Weights of a small transformer language model.
Training: a variant of Adam for these matrices, 7074 steps.
Each number is 500 + 25 x the weight over its row's rms, rounded and kept within 0 to 999. Layers, rows and columns count from 0. Numbers have three digits each. The size before them is the row's rms in percent of the matrix's.

# layer 4 MLP down (transposed), 640x160, rms 0.0674, rows 259-425, columns 120-159
106:512502537541503473513487493482516514550523513482519484519427483497473515495495490505522477490477491463483495496494535534
100:513459513518505491492504480506535506477454551495500505508511487480492450522504476533455481508498524512534475468526462532
101:523450492480499477525486505529492528516515545484536502480511526494534475496487524532521456489455480489508469478452515528
112:492503495497457497487540487489452517506490492508468480462501507506503509487473492503497462506486509503541487507512500552
136:491503507466491517503491465480468466453514460512510487531524505517525516520569527483557493508533514504510532493484516511
067:484570466464472508467480500511528473510535502494508490536499499519480552508494514524533530479536526500512520516517497468
087:490442488495513497493510482460520510508490521514500525469489533504504471511477483572516473524504526505519493522515479511
122:503531461463525523479509524487533526505524483532524512470473483500465541501480460522469518484491489492533465465504507483
111:491491514558505513510464488524480536535519457519475482507522479479515500515536461531458501475536485487489511498491472465
102:506524490492518503522485502499489525509487483461502491534492474475479502498466512480434508527487525484493481464511573508
088:500492521456505487527501526470448475527485479503508506542560481458507479541471450519528519492503498484455538515510509484
115:504503528483485492470496497435527462549506463481508473518569512501498527516495498490547491451547488502484464537494500506
079:468523501499497552475473472525502504515487505481502502484503484541548547496548491457503520455551491481517531534486475518
109:511502520466485526519542506485510499504458468515490515492535514468537480508510430523529449543495506503524481463503462504
063:512498460493490535502486494488508461460516447509522442539473506485502524497536490478514513491529525521526501469475466509
099:458537548541485510471515533474522499536458475495492507494462552529463508512512503515505473472494487485481482491478516513
103:479508498521509452521499481496506525501502473469476539501474453477521496513527478466458500513472459516462458471499533496
089:506504470462507479530499500490524459502494474536491495487529519479521470511503453539508458485473517515510491485522461531
105:491477519552500514478525476475467479514533485506483494515520509508487525457502521454498538501515513461484482479511495545
098:468503484530530487496495465503528545541545458514515472503518461535486525508523486492549531449531488467471511498504503450
108:532549501465482479509518499501431502540517507532475475480464476532517488468496464478512500525509507508484485507501488510
110:498522501485449468496480485465462499468508489519508482555480524510472521446582518509478497505484484493525527499567490485
088:478487505460478541526540495451478487493480466511470456481488501525509507546523485486515483463514496526498480509488471463
077:465456513479469505534493500414511510485536547495491495500485495475508469507507508511478529525471444492501492519504494533
103:503467503495494450540460507446471500499497519486516512484445479500535491483508510491497464509539498530501518454524486469
114:512545540452497471450520510525515463475497489515485490526578448497548536523530519470500519491533519484464458484498506495
077:558478478511542483520527519499479512494480467456480522509534491460532504518495482499460477442483456482433486516465544517
094:487431528507489508473488494478503518513491503492494492458518505507487473509486484541473497536497503499538490509521493533
103:520483500511488506505540497554478487536479462481517459483455500525490569471496476514518521495484502503457510488488546487
113:517503472523463561527480509506516507513509456477495533484561522496521490503498512461503514503525517521507465485513499505
125:503511528477496546474495490460480534547509502514451523469482512542510546563489460507489494512497492499551531513469461518
104:517531518508510488511528552533528480512507506488495471506491491483492483527471495517508498496515512497502517493505542507
104:484488496501494487508486505481476556537496491449510517508481518507560504503503479518533498457477509495499496499547507499
112:465497475462498475493510485515506531516474500490515514506488490498553497480477459552520498492476503501539543481523484480
101:509456503492517459527508518439486508497531510452522491481455464469479502467469488508500487508507527511490491448477464501
082:491529505486521532476533515489477478585503487496467511488495497537513512449508503504482521527505534516477545523503500537
106:496479506517543454502508523524508481476507544505523513494488490490512498488500453503474535513487488477529498485483474514
110:471545525535494460545480531499524549492515497502514494514510478488504519497465541461540538468562492487507528517459491485
089:504533511503478512509514454491500477531523477501464462491471543518531458492486467507496496531509480475486507481493512527
094:445524517440500503494497524481470448505520465466489488448447504488493555500473475483480462475484485560507489471513497524
107:523499521485500513486498476495473526473506516464473497483488478499532466515476473536494435508480481475520510467487510542
131:511495483468513497530520534531465467559502526490526503510486460489499517470467521519503506517467503521507464508503520496
098:441519478489511510509517490464478531525473498494470512501477501520504527489490533476500498516509481514511504499487511493
094:518548478484466541459500509545510497477495483531474499474532491496519451498518501527474516416460513495491439481508508501
116:494522545464486522511514484485497481490491498527502494500495492513506533545553461473515441534489518492500466487523533499
090:464492521528511480535497545469508500518467505474528460457512508504512482487492514491484538528489483526531462510504534520
093:483494476540487495458511474455495515464538486487492540491534476542507500520540498481477540441492482475504484474510500490
102:463472547478457462514531526503478487524507440538495518503505473522504505504487492502474500510501507508484471478474511474
144:529525532517522508460527497485478475529495548539491509509466475518521535512510496496468494483488539497485500439485488505
081:516502510525481514485556495506478492483491474561505475463535503508464509489502517505539489482536473480520520509485505502
105:533551508476496512519478467458476501499528513501517522491491573573535502457544481479484472499491535507479505494468544486
091:506491484506456454499526522462545554469478449496492501488470505479518570506486479536502449495522527469488486510487541478
107:485454490481499508520488474486499509512488463543523555537511516511503506480505460485516521568478489508513481507501514547
094:520498529523522494453514502457525518524485532486446456512498436516511538485481493483497503505447513465535521441487524508
101:520461511483495478505489445492514520507479510504509559555462518508481475489482488543502467527494486533522516503497501508
093:501449517491493496495490475459520538508500528490497504472504511522499469513482478567511465502506529503520500513519502535
097:482497515493526493507500523479473487512505495515518469484497511525486519500535491478534493478521490475486462447433501489
078:526491527499502472480515483466457495477509517492523500474477503510496497479469474505490523505497495506518466523533492513
094:488474527466513524478503478478437470503522518487485464447516532546545497494516512532506509491504477463534547443478494549
081:486476521476493491512488549530494518505485524496505479518505519455460493516484465514509520475477500483485472453492486476
092:508482524460514478520481484499533494476531530467517491509461467484494527509509488551505496493491502538482539502516502524
102:479543490516482537507487470479473491462493484516494496493531482515467565545526513502514535525524510484518511469491520520
126:499493484480492482495496445484475528501498518470519515479444449499526503527473480501470435482484489483533505466471504514
126:482475518536479514536541507530543525467527462475529491480514499529498523518472493490510497462495470503480479474457496510
107:495489462479449509513496530464523526489481465518509500476543529468492490500498510505512496483503490556494471486478496522
091:503489526472512492520496485495481498511481501499490494463512524489522470495453482569497485512473531495524512503527492549
085:522478517490514507462510512503471508495498479527515524524499484507505506509483449445515557470460505527449546515510488497
074:473521515494487503428494510502503515555504487476498491505505524487508498483501530537491525471503525493523508557504525482
098:540502540498488503477473454465485494476485528488507524482457528529532464482535471489504526519499479489495464509471493544
101:455484492518506519514565503470506498480481513488498512509494499532491534550530510440500468493514492464474511471463546517
094:486470495512538508488505497456539499500495505499482508476482486505517504482462464569507466519503521510527492522507509514
117:472472523495498465482505482445433523542500442481495466489492491532512517484503529489451507571512504491504476504491512497
097:520460534474489485528488486499487478508426500506500534525537495494532477508504429500460478526475530532495503471530470463
103:495508509473480485499515518516472496487482510523429485517480536500467496509510527564558492509534531497506508492509518503
096:521493537502504506519527504533445551504547491460505526553516456491439517514484479491487500539510491504498511531479487469
100:480474479511520444480469470506467477547464503485481487509447509469526484511489488550494527485472511473448524515498514508
112:487465493473489467533509520444525517499462478493500495518460497481554553513477481490529525487545499503446531506471502475
106:527454503479516472475488470459478537489496515491481505488488503512509493508508525581454500462471505480515512480531495505
099:505469519485509492485508513512524513489487514471504496447503517464513463497493532554518508498473511515521462488505531537
106:517498507502506480501487461492506503535480528474547513480520513522515483486508481527466452458500497526492565496482491513
098:498476487485490452526481498505463535560474500454563495524508533472470495464503487494502485484506501484485459520486505566
075:510543535498516527479487507468491513546539518486499485469490556526536507410479502514536525483487540484474536534501517531
081:492546485524487485471509475525506474492515491516490470514476490542552469458530529516527492484522530514479484462490526486
085:499466505500486475457507554494468515489523487506502487465485463434487515516506483520515484454526506509523513484466519505
096:450487497517465493523468529505541527491486510521480497494464438505471514506467497487526492497530504488531514533494484492
116:516527487474540485485480477505496493477481501516494493464510481445528586498518492486540498481523470468454508482513521519
105:536492525496556554450496495519486529516484442488497533500469460522493535485521492494507503517476512508479520505479526529
103:552490520494476508532567540473515528537492467528506554526532509493537524504459499475507468491500500458509487508500527542
094:522472492485513502495514509516551505482502506474513502493511518480513459528477485558536522526495535527479559515486539526
107:501528525525557512523451475514457586517515517488473518503520477499458540523482508503474498500530508484532498476507458500
109:522520469484538490515534499527508466526508487491529473515513463450496489471477498469489456435496495507519525499535500527
094:452528486513551479513490481506500504476474511487529527512503508550532497500526569485470504498508483475494484493463439450
108:504493476495529529549486470510457541512507493457553483488520446562511524520518502500481460500538491509504482468471492482
107:496520503453490570485450487487492479514503471526522497472486492527532468518524516480463471483541522544494471556470502549
099:504465510483472501477536511477509474519483520502494498468499498492482456514508509525487480522526510495515498490528494507
095:485495526501520532498474523462508486501479498490470481488499488512509474480478461554495487502502528486518505513501512518
104:492455477472551511512463496484513488476481476529474485504485484502502512440537480507509477524556521525511509537505496497
081:471466507441498511491504502492488491509516531505491499492509545529509456511506500605470478517474489484519508485517467555
114:569498512514497548475482494483472515502497481540530486550538462516513490476537511481496511513509497485518491522480523508
095:498487478483483473501472488478483479545506534512509439515494492503530472485524486538484494547524529490504509503555475514
134:470487486522524472481542508479504483521535466570534481501495437425511496479481559502520527459496527544540525487529517522
080:501506519515501474469466508494462508534479541534505537556494515445481497495490506487505462462495508524514463496509454496
098:464517497526514474528493476488497489477518493527492474479509496520484493452521498554456466515495490439522485533527503507
097:483441508481510518497510495452516500503480513492497515474499507509504468510477490569501471494504517515535488511519490511
102:459515488480529484528484489488492552509487526444509518502512497491539523520466476531487530530543491470422516495507466482
094:483540455476474482494482488516491463500532522486524502456527507492488513505509538497475500490516498485492490509479455510
107:535506506544522480500527513523502464497551466476529491522525505505482448510472489464475494515481504539533482516492520476
115:505505509456494462456484521478524466524526503518478549481456520504488481497481512496508484510531542476526524494493518470
085:478514536464524462496508482500536477464519528494489514546467484468519464490503482541501491518492546453509476460555503537
088:480487486533494533498474502498472498467520510517504500502501478513498490426504498483449518478474502491462513526530549483
090:484493498469495539498479482466511463511526472490521503494501509482496504529543447504488498478479538516548526459520505523
095:480515493537464533506470496504489527506461495506494502537519504501480536495473531502523545501504497483526518536458496496
108:489501482505465482492522493531513471511500553485496479509487488503485499478518518531483531496487497553493496518491549523
110:485542457521476532491455472507480500480460540482541514512526534576511524544503515446520492485487518467481498500483492529
137:505490522489491531508550484465487464521530528548512543521485491444521528514527482485466581506488537484528509496467487508
102:510461510456496507479491498454477523507512474473471456500499548478502493517477503531466564488538489499511508466527493558
093:506530489473483499468537493509507489500504570493468492484497588486524485523518489525460509513518519463509483477522489505
105:494525509500479482498495492477519494490460488475514480474500512528487497497504478504515491529492489491416498500543509495
077:503510505537503481488478525495473437500495517485498477492479487468491479473474497521465487499457515480491509506451500535
108:513449501490517485514500490453507493482454481486524522504475465481525483507512456527491461542528528470521489488532518516
087:498525491465511467517502542496457527493539484522561504505510531507553527536485507474496529525479496474514473509499515504
114:508460487531546502502501495501560491513480509484467506541472496507525506470522484526543480508514432461539508517460501488
115:488484497471476496512510488508473462485493540492510467499490478485516543506581480525485507479495484492486467502450506502
084:452483533479539506471516506471470510578461519487481487490452499496486468483483470494460494509531514530490545513498470540
098:459501500506478478522502545563541491478517515506508472496553496477496511471519526523516502501445476492500482474470510507
092:482458503497505498454514480446529514507498503494525510465490494501498476489483496561517460535504513520518497512513499516
107:488479501491509478531512488564461541526480425446507506533500534527499535485475496490476503485531520494489530444526485536
093:521484509477478459486531469494519484479495509503513494501497518454494436510486467536532502486492518541520519518513479528
080:481497511493493483485472514454535539525491479509460503529517521482499475521497480486496485464451536521488524491527502495
087:537505536489515515522541493521446511527550481464492522532515504449460507489488500470459487519486502520514517504535544497
080:468463464469456535491510459448512440499540530504478491500477500480484491546497546480508539527499485508509486528497490493
128:457507494539536460496511556491484517505479480486520519500513484520519510514484498474511455488469509493521482491499492529
098:526470480510480502495500541506532530499488486499461472498479533516526486497522444547498483461495515520509536464478482454
116:443502452510490477546491538519539521510492459500506480504508464486536523506464547450468495495499522485454491496503498536
085:521469489495509536487528506459501490493506497501505485543480462459506553496523500503528536485505517514511490508479468534
085:513503476498510535507502501496460514510497475463517483490501468501470473552495480493480511535557497501528477540500459471
086:520486506488531495486485474480463506505490501500511533479513482529494497510529494438471480498507521488489537477523471497
100:517485509502543522482504469454541499486526530504456502481498522486504503558482458536522461508475544473491508507518521516
079:541503519467482539484473470498523494517477480525467518447515499533491473507535512547484506476534508519460489516509511538
074:499512514516520480472575528490510535514508525542478491463522479537519483503493459531514508536474512462496498518518470481
093:507515523521505489472494498495480454509516479510509502544467509469509474500527520522523463441472510518525518491554438481
075:504448530505518486471475513461481511530472542492521503494492554480490476494476530559485511500508501511498505487523477518
076:514523500495451509491508490451528510495492527517510469513476519509519492543512485519498488513510533518505488508465512537
101:476499494482493482490498494534506475466519512472502487463477510500499503513500502535490511463462479504496502477466467488
088:469448515465512509531504509467501472503480507502502500470520520516496470514473466535462466543493517519538503510513486529
113:446512545491490583467525487463499494522509537493468530450468485567514475496458497506495525497501505484483530508470507509
105:469480506481506503504520473425477558511510497474515514452501478512513484462529459526506474538481507483515501486510506482
106:504563487511502563515479509480489507508497509468511529517521481525514479506514503526431534499518492518503470503501510506
071:505483502471498532470508525462451470492537447541483494467506499467482512527478495547473479505520520504470496532487498510
107:509516504438479471487445497473514489543492471496513511500494494491502494492510515529468526489500539517488541507485480487
074:512523483470556461493453473483476445469519498535484501536493481554480481506523509487492484505535482458523539502507515495
099:507473512492528464523519503427497520460498511505515539457471513477504515505483492498517454553487529501502490497509506497
099:478455489497495481478529495502494546486518517500516490483489518497508509517477490542492461492493506506516489504480506522
114:517458522530479477483426501523486537490495513483541492531509531486513544513514494485501538435536490491506508506535490502
088:514498505487515478472477518479482532486497498522496495482525504461546516534536520522486476495477476500480493475513485488
116:451528488510490460501489478500487457482535488531492491488473535497534513465510497493537481513515495489520471517494484499
097:574503524480520495465501481538531548507497542487484493486512499478499486499469519502497532472520465476516544495452530528
090:531507468524520483518522527516509508496533466529549486509491450458464495512462474466563488565535526494512493503489507535
101:494505538465507487490497543497496505515540550512481484465511535503517517462551502492501531464508519543510510509513495507
107:476497512492502480484512466488586472468517525472521477498499503520542467522510474517519485513482503520527490522510508519
100:481536475527473521538493526492547468544485491501503472413501507513533540509492531480500515513492500532461519501516492470
115:450503510503515457512480480468508507492521512495515453446498472507505504489455459493521506492528542461460509517507469455
113:503482485487490499524505483534512508476493495510515494519498536460467489474514484480486466514513568531499502489511524524
109:511480513512527475510456481487549504498519518476489506507488493462482484491460453499490488527481504517527465497531525493
100:467455554495500502494510466494522522519510473501471502490502508499515484525487437521480432544486517484524495545492491517
109:525471487481538467504516525498483503480514486503498507513478512486520461471475512493476491503453519498496541501518481489
113:514491508491486521485492512503521495513482481511480497491518476475508501494503496488488504493514523486473509509435525520
# layer 4 MLP up, 640x160, rms 0.0952, rows 260-426, columns 120-159
086:475496502496469462481513539478538511514492530485533494473494505497538496470459469497457487522505520532487486525486483519
121:468491499495502479519465472516495507503507537479500511476464494517522468516539503516527498478483503485516480488518490515
099:479499489499473458538504492479509489478519524515505524486482522474497500519466486487489481521497510524527525465523478503
129:496481503464486478506517500504508476488528523498488512508527534523477426486490519512551463503543505507563528527501508515
098:488483480509520523479529469483502518514505508538479503453471516522516509544491489537493483505495515494517484528498476523
059:464460535485482481444488484461507527538508530515486498487503526493515501516474480542489472491468514480494489544516497505
128:521482492438509482533500505514506511488516567480456520526522502467502443525481504503497474478477523534510510499519524539
118:426428503461534437495498526497478526479519482485505513477448473540507484504532493499525508481499498525543484477451491483
111:482498477490475475477512494495551502498474552483517473490497561520518514466489456489494488524494517482554509514502479539
077:500507536546496440512509489459517517540477497517513513505480474505505483512451519504486494522540486517501533505531514472
108:496492500460466480529474481490554518482482520491507558528483465493561485517517535532508469517479536479481464525544523460
091:537478511508467443471542517506533478457514518508481512496479467462519445459479522537513487545478501515520489473508504534
098:459477491493522479501514499475522559518488546522515489452490521514517480489475483521463472490468500483534491524508506530
089:480488507507502492494513483497522504524502493497504517470504511541478487520504500519457518496479514465522490541512510523
096:465480533517501494493469517514496491554467510552500523538493516493488499497529490489497532482495508475487513480484502501
121:484496499451525470505468482511464497476526525486527510434528495511539466483509530483506485487487481474537478498474506486
094:426460483514493506470511499477517528519486514519525494449463508531522508496438490523484481491478518509494508513495482508
110:503496517494474518511529513494510474458519503517486478526475499441485487548474492521546454511490501561464553505541518498
103:465512504479511505519525499502537530549478495504530533483504516483518450483506478503450515473498499486495541484449479495
095:518512537508481508471508465505527514491531522519502496535490545483489506542507485493484533523444534490491469561539503480
102:486510510461503491499550510453508512549480506477537505475498530508555484523491474498452481522527501538511499519467504465
095:488497531460518455534509444489495483503511517496507527507517537469476467495514549527474525526547518468566527502530495496
094:473483497496566506495478475464489532575486519479523499483508482523472465534515534516513529494470489493496510508443496455
106:509477462495486447479508505523544487455490505504448499520506515513492470497460511493492480505536509487527511503541497548
110:511454549486504468532503463494483476512499510458466481509479511477457494495497520530509472555514520489523548468540492510
093:479468502468503495481504491457496511514492479491512505463497492520523479488533514512479460521489494488538498539474513504
070:488478534493529520455467503469526525536490535476523477454469523517501517500468500521516506493473503469501461490464509566
094:475483472509482490482497512463483494512516522542496505444513491522479504474497522514483545489487525476467479517543444519
100:502483483535520556470570499456531479494493546472456484533504504507496487512466492558475487479493504462479559517533457518
121:512487504472463462500519502498551502513504524530485499500483508489500467476480556504481518548511524535556550472500505502
095:471500503423540486493498494493532483497493473523475490450493479508547473506499486519484493508490483517475484505466471483
101:458494504511527481444522528452541486494516496543492547452449528521517506506438497485524469548478497517505492510512479495
095:516507509520484499485483510473526497499485531520490515468494528492507510505497486519515496542475545493560474510507474517
094:506468509500505516470534490450496536485495535501520510522484529554521499497482477546490532485482540479498513513534451553
102:512484504478498493487514451482558493491506535517457544467460495476499458470451542525478489501497513507499513545537483523
113:478506475505514503498494455475496517512534522516503510512508551504519496507468486491498515491483504456531495548524440530
106:469489522460454450535486498517485506507454554483501532534510553484498485466538531497444493520494507491532478509512496527
112:524514506500510483486552480480571489516494487540481496462478472482490477483483499512461510536459514511519477538509494481
108:501485500486498509491552477459500534513527505532504529455509499523486430503495480509502520516513490476485507534539494550
098:474493480518475501508521504490532483510519524505488528486468546481512500500481487527476451506491529519501494504481497504
118:491467496501479499523494489500494501514539477456558539512513538510502455526472513531499480489519522465513481510499485524
113:504467530470469437515495481497509491467541511524485515519493521505469440477475530502523486527469510510545569519526500503
106:459512502495540508494458487457501506542555525556514508515485495486497494532488506502500514492456503458577542529492503496
099:416474484505474476490490533477505512550520498557503503486480477514497490495515510512506494474523519474526536493477495528
099:488455503484524525446505478505485493493528513492492496460490486533521483533493479523523457497543477491554502481480448487
093:450507529448559492541508501510465549507501490510515503483485492532540496514482466511528496521522471521515528514462484497
106:438484526452527514454512505506491519462486490487429525436456477514543493455498496497547508500469508545524465474496489467
124:501475505504516510517549476484475492525498489552479477510517491483491453506519469529449523486477516496512533488526485489
096:475508512487520514479504469470527534531510498499521487463451545503499497478477461538498512491483513469507517526480483498
106:488505502491523505464496556490498481523502503506479555539445435451486479529507504518527513480507507505489501500544486483
096:485458509472517497470495461495486529493479532496464510508511518533499491453499528511520514514519542468552529482517439532
112:502517486477527475493481510485538495486522511509463511485435532474520477539495483512534505504483527512544501529505460501
104:487451484502504508469464515509488484482470518514475466494485531527525493460472532523506492472501492470531535442478455531
095:455461559436480471483554499472553520509486493491493533462485496533520444474460484521531506515501506513491502516492468487
066:495476516468511492487515470474538531512487556472490512480499513502492486542497479513497461525486521515513478524477487510
091:489492510504472508528532480509496439484502551559480481481497525480478500468494504507437494526484523488507509536561521516
102:482480538477493492476531491478551473490494529497457567512479506509511491485468514515507493514459506505526515510536437490
089:499467511450483519492494505478513492516483546508502493490449520479514502516472500527508469515502547528526501500487524516
087:479500520475468470491459514481507508490451520523471500511464512506523511496497528497508517492464487505491489473499503507
091:508501474477542467524509510499509499492470506484491517481513521491506472523496516548499493513502482511494510469520434502
117:509511506471510508540475481503516493490480521491504499510471539503511488521490469513485480480499548517546504484515477502
098:491470522483469525506528497434567490499497491530492493480455530507520498512476473489475482493525538513535482520507466489
114:483484483502488510470469507467497486524505526519472521517510468469466486497520517521482522524430460508509517511524494503
104:456494512502524530476502450454465522542517501498546516480499518476490496521512514507489522473499512484524566505448442508
085:429500531490497492475503455494523503497520531508498508465483491524490522512479468531502468535495498500529493538536519539
092:487483499514523473494507460460513505539470504491497506507507514504494512508517521536494513500515492499531532501485477488
109:476486514504500511486506460479507509527488506517495502450454506501511470522474484525515483509489512517510491533507503479
111:496480491521505504472515539466469492553504512542531571521486447507473494519534497547469530478492494511472513494534438486
094:514460472480511529491494452522477511482554503487453516497542486508517445510521503512506484552483486505489486475517493548
068:459488486518517527456516483502509487517490512512463537454496493484548505515462460520475462502478496525540489540500519525
109:502471529468467470539494454498516531478532524449490533490510498473518458471466553526481473505462524471495497506511496470
097:429475485499484486476508481472527519511481516549487498456483528525496479484507498537469492466484510484532494525495514540
107:461484484451510475511559523519530531506504504491505555507483492501538449531504462520519495466462512526509542482487490500
099:475490501456531441479479495512483474505504515537494470415455498527505486470501510526544507568494511495499513496499481529
103:482478496513483472477506470454563467508473524511485532450465492521520457490452516522508456543521526498536498522541485528
106:472482505468466457516457499495507497477440561523465535517515537480527509465491491480486486464520526480583484478517495525
096:513477470531497507492496519451558490498500550509469544485448505519509509491474505520548460523487557506518485482525466510
086:488494522468520499477471456476555520507524552500501485471499479480499493511478487544507467484498506524483491512494517501
091:491479544493517503472523481489496514534510510524483513511509523508508502506459495512502510481473524477566514525488500518
105:472504463464548491507453478479492514520532511505494483494506461524494494495516469483508522501515474463526521455478450510
102:481454531493477504493507482482519524508512530543499541514467512501522473506463503532465507513469522502534498507488483495
104:468493543455487501489500508461520499525507512542499562470437498486523457525484481525531492536505521486498504510493485500
095:493460520480520495524497502488507517483507498484513543469464511519494460462521539518566497563529554537491520464498477515
104:512490528504479525506509490487538476488523496500534507543463511480509510544488493528522502516455524509498489498506475489
108:515478553469499478523572460497510509476507503462484536507522524523519487471522523499519467502515495526475517543510504513
111:504504506485485501502499464535573516516506499498500530472457522495503469461488504502490507535456499507507484520463517508
109:502474456533509430521479443497509462514512558485502495490534532530478488446493521543490489492506501460542508511513467527
115:512483507488504480506538522495555499468493485494506475449448496504537484526488481533521473535474503510506496495459494491
122:453496479476496466503472479480514496498462550515458496451479501526548488508471489518520474529472515517507500531492450514
098:532521469488455485454482509526528521513525503485502511456487507492521475521496488503511498506476497496518466536495525495
088:511475508498484459446527511513550452490504518533456484507486491474484494510468486527499519554537541490524537468539453552
096:473509499458474478465548503492528480516539548508454502485468507471497474490469489501516536531484516451536469551541462507
101:478499480470459423507531478512474507511510521486525469500500463471480425471505521490470521531458525467509514509538499479
087:506492516498534469476466473471535500520482534546465489488494433474467481484495534532547486488517489484503519518508532503
079:472484497539465518458488511476526476536501522518500517475492514492508503498483442525473456507512497514515472495493520550
100:516474541489516487525499445523521505481490496461503493521510535470478471462521507491480502506485494526494504493480502485
087:475458528502458501491499501462502521537507523516485509503474489506527485472462493502490460521509538489501499544505501551
094:514487509531467517513503480456496485538512484502529534510498528502460498477496500516514523528518543479502532469530458472
088:485461534514501475466457506486484479540483529548472484461487508524458468497500495521474493471519495538510508519528512508
129:489482485499537471454503496471535508549498516482502547476447505491497498482528524502509522468486531519497513486462476480
100:478448509476500465498521487493554515500514510515511558523455497507539470529451524511511499486480528492513514522505491509
098:449455513477498468464510489509491502481489512535512477465478471513519483519489538512529527533504495508503500487521484531
062:490501509513535519485491509499514487526495530466469507424478468515501489536498499524487478453488496500535475480479504523
089:492489507493455462530491473525470500508518508485542550514514519469534461533540505489489501534495513518499531459492460499
107:484480521480455491524531518495549529509493489479505505507457503502535483490454468523526490502491524549477494530480496506
108:501506462518498482550512422486539496478471483506480483505483500460508463518483470528502447525536500523474560520514528503
111:481490495458517535487538499521517503522473484510515491488454505486527477488524496511522508517515521546533536467478500484
114:478470531475484474491527490498543502501489550511503528488461470503528462492489477546529466515495536504514488495508486483
087:484486524476502490505519461466494532523505481504507507475511483563519502497492509525548481549499503472515523511462514507
102:450447527485521459463506475502518498517466521473500496460504481513509492484501521525493460477490492540548508509479490500
094:502490519522528512507480472497490512490543511522466486526465503471476474498463469512550501493504523482515521458563521481
108:481484484488509506480490544488524483465519533503474495486479464496500446515523496542516486512514492527499484466506493533
104:521481513487526445474558526503541513510506488511472502534483472475480471522502532525477530508527510515508544485525480485
117:524499451525457446537517510484516447526493503488517492531510511484475476490508482511471519499493535507558540476500452494
113:508479524450496507490483448497502518485468500471454525538458542496524494500510517500536498488476536543521478481520477500
109:491466504508535490492483504466520506511480562500491508499494514501505495491474489522510486477499533521484509485504459516
106:445468519487475495543474480516469467504497512513509512545516510469501488518524496524507498532472526514498514486529475509
093:446463546450534518442482490517502507502487496520527526534471486566533500524475511525526526479483471521514468512500471467
090:454487505502473466501545508460512506509503516520524510479469468509505493494520489510485501479531530498514516542478478500
110:497483522489523503475484503500505469522484497477480539505507547515483498545479524532536508501504506522511507530505454472
106:521446458476519484520475467500498489513479501478457455500508531511465484472533517505536477538546490506555515475488503524
108:500492493542450508519530500493479468493505487528448479486502511487479487481515481507465501526501538479499498493560479540
112:436471544491500508489495451465499512516435498492497489484468491498538492499513494548526470510474491519497479507509469483
103:509476502457498491479519515505494494537448483512460535503475486488516492503522511507518504480474473517527498507487487477
068:456486517481519507469486500452521516557489509487487503459485507528499466521454520523498472506525510487506468505498499519
104:516505486477517517498542487461506521496538506486436484465478484485476490498480487483485504498521509486497512542512478505
097:453489502478503497459510496491497509489521526513472550469440469520521455489457502512535500500487521487509479508500415531
068:503481466542515543501548530475491502542466505523489493548493486538526479482485536516482529480494484511475506531508514507
086:440506451513469502445456482505471470517535521531487523477463473515546502488476482512468483535464507446528461518476499513
092:495509558462524504524497429471524506565475492445550532489522530503514490443522528503459489499502497473534487514485505494
111:485494491471515517513505440483491535519532512477498567520473523474506488494466513500468512511473549485526517523526436493
096:482485495500490525469520489470525517510492505534460486490432467496511519517463494523486477472504533524510529523482507513
113:471462534451491443515473478521492551483485528505514565546507496445477466501509547491478512501468491516529535469506487463
089:512504475506534483489502513476482521547505516490517528514494497538499506487476494484481508456514469437531490512519481461
103:473476490501486500471577534473544488506477494506529537507490496523539487561472451501485472497458512536512545514505470539
066:484457480552493524468478464532482511553495493551505491473534508518502480509504523517489492503489496466499463494518465538
086:484476518480491497529453492471507490493493508546482496491494515492472485506474487514507486518488516497522486569557500479
108:452479515475484495503495488456512492521505518509474527516494473460500467509472500560505484531499529507479513516551477526
093:498505520497502536475518457458505481502508494537483523459450507521516483487469504543480505528482492506491488539548453521
122:481495494478501486436511505487563500519541544477492525479450492495546448542450483525527488498471536487509483515495477529
095:485463510487481448495526503475512502544513499485501565489496510532520445526473527540524475525484500479553471538522458499
089:499486450489468484463523536474517488487501501519496570533490459523546505550482488507532468502493548521523534513511496509
119:458483515475532467503506492520520488512479500474514502444499513484536466526484496540510504472479503473538471493491464477
074:474437508518520519473514511456518504539510495498496491452492481512530506490450466533454478509533523491500495518473483511
106:503486484504482486501532472508526503497537514538490527532508524481472462467481488504467507519490523508501530509497492498
095:478442517460460498457544505472498489554500517501497517494489509524535501487480490489514462487515529467530486552514480505
118:492417538508484479467517510504480471534477533490501545517466486514512511511472507513544468491481538512542539501487464490
105:486462489478498503467534516472509501513522548535499510451476528511514463499503503571489462512508519488508486521506483526
113:513473485488484406519504496482535499528492501500519503523472480532490504466508508529487504500538516491507520485501472483
107:511447504477494481524457477505496487514472525502462506485490504504507504493480488516550491503516515494487517469504511528
099:469473502501472472518525485478507469478482501512535544488488492499511501493528495523523466536532545529503536544497477505
094:482454491523508501481544516461511490507522522546478510495481466499505488494472486519469472508498511501543525523491518481
108:489480472437526492516474448481479513518462515465517455459533509486530490469527524500460493495489515503540520495493477500
074:488485480475501476493482482464557496485490536502476566519475495522482512486480524479520492502477556490484513519516485529
114:458515482471512504519485431479496512529518528519468513503507518506490461463455505508515520499521527446518529499494463488
109:493484451475485477524508495499523476503470541503476461479497522506556487518511462528497457506469489499506501503493498525
096:493484485449549532482485460472494478497518509524477530518483482512513504548494486499500516491495497502510479533511522512
109:478484513488524513514479476488516504476503501476456508466467498458514519499518499506533449529507512534466492484487534464
110:493494493466528517519512485503523493475491500486523496435475487475532473554520497547517465505478492477495504468465468501
109:506468515511533468480455546477490467538499498491500518509437461502496492547536482507493456513514534519541507491540506466
099:490474542437437512508515495508499531468466520488523538488490554471546492449490467496477472518473504556507511493466502517
101:497498508495516518474500489480471494529474496501495505460512511521552510517496474534497503503487468502492474523502490489
120:494478571490454481520483493514538498492509503484517536516457514452506490501507481516499464540412556527480500504515514489
083:486517522497481488536497519471506526559472516501510530493478497481521530532477468497512487526509510498496469493496519508
105:450484501490482480470497508478535472511515508508476489428449466495488468495472492529517485525514508486535501501501519502
119:462517470471541467455452491476508508537518502509476520468471478461501505528492544470536521525488500470561499516480485487
119:479464509476544453494482506510515526512511530494507507500529532514487470489505490521513507474472478497565508490465511534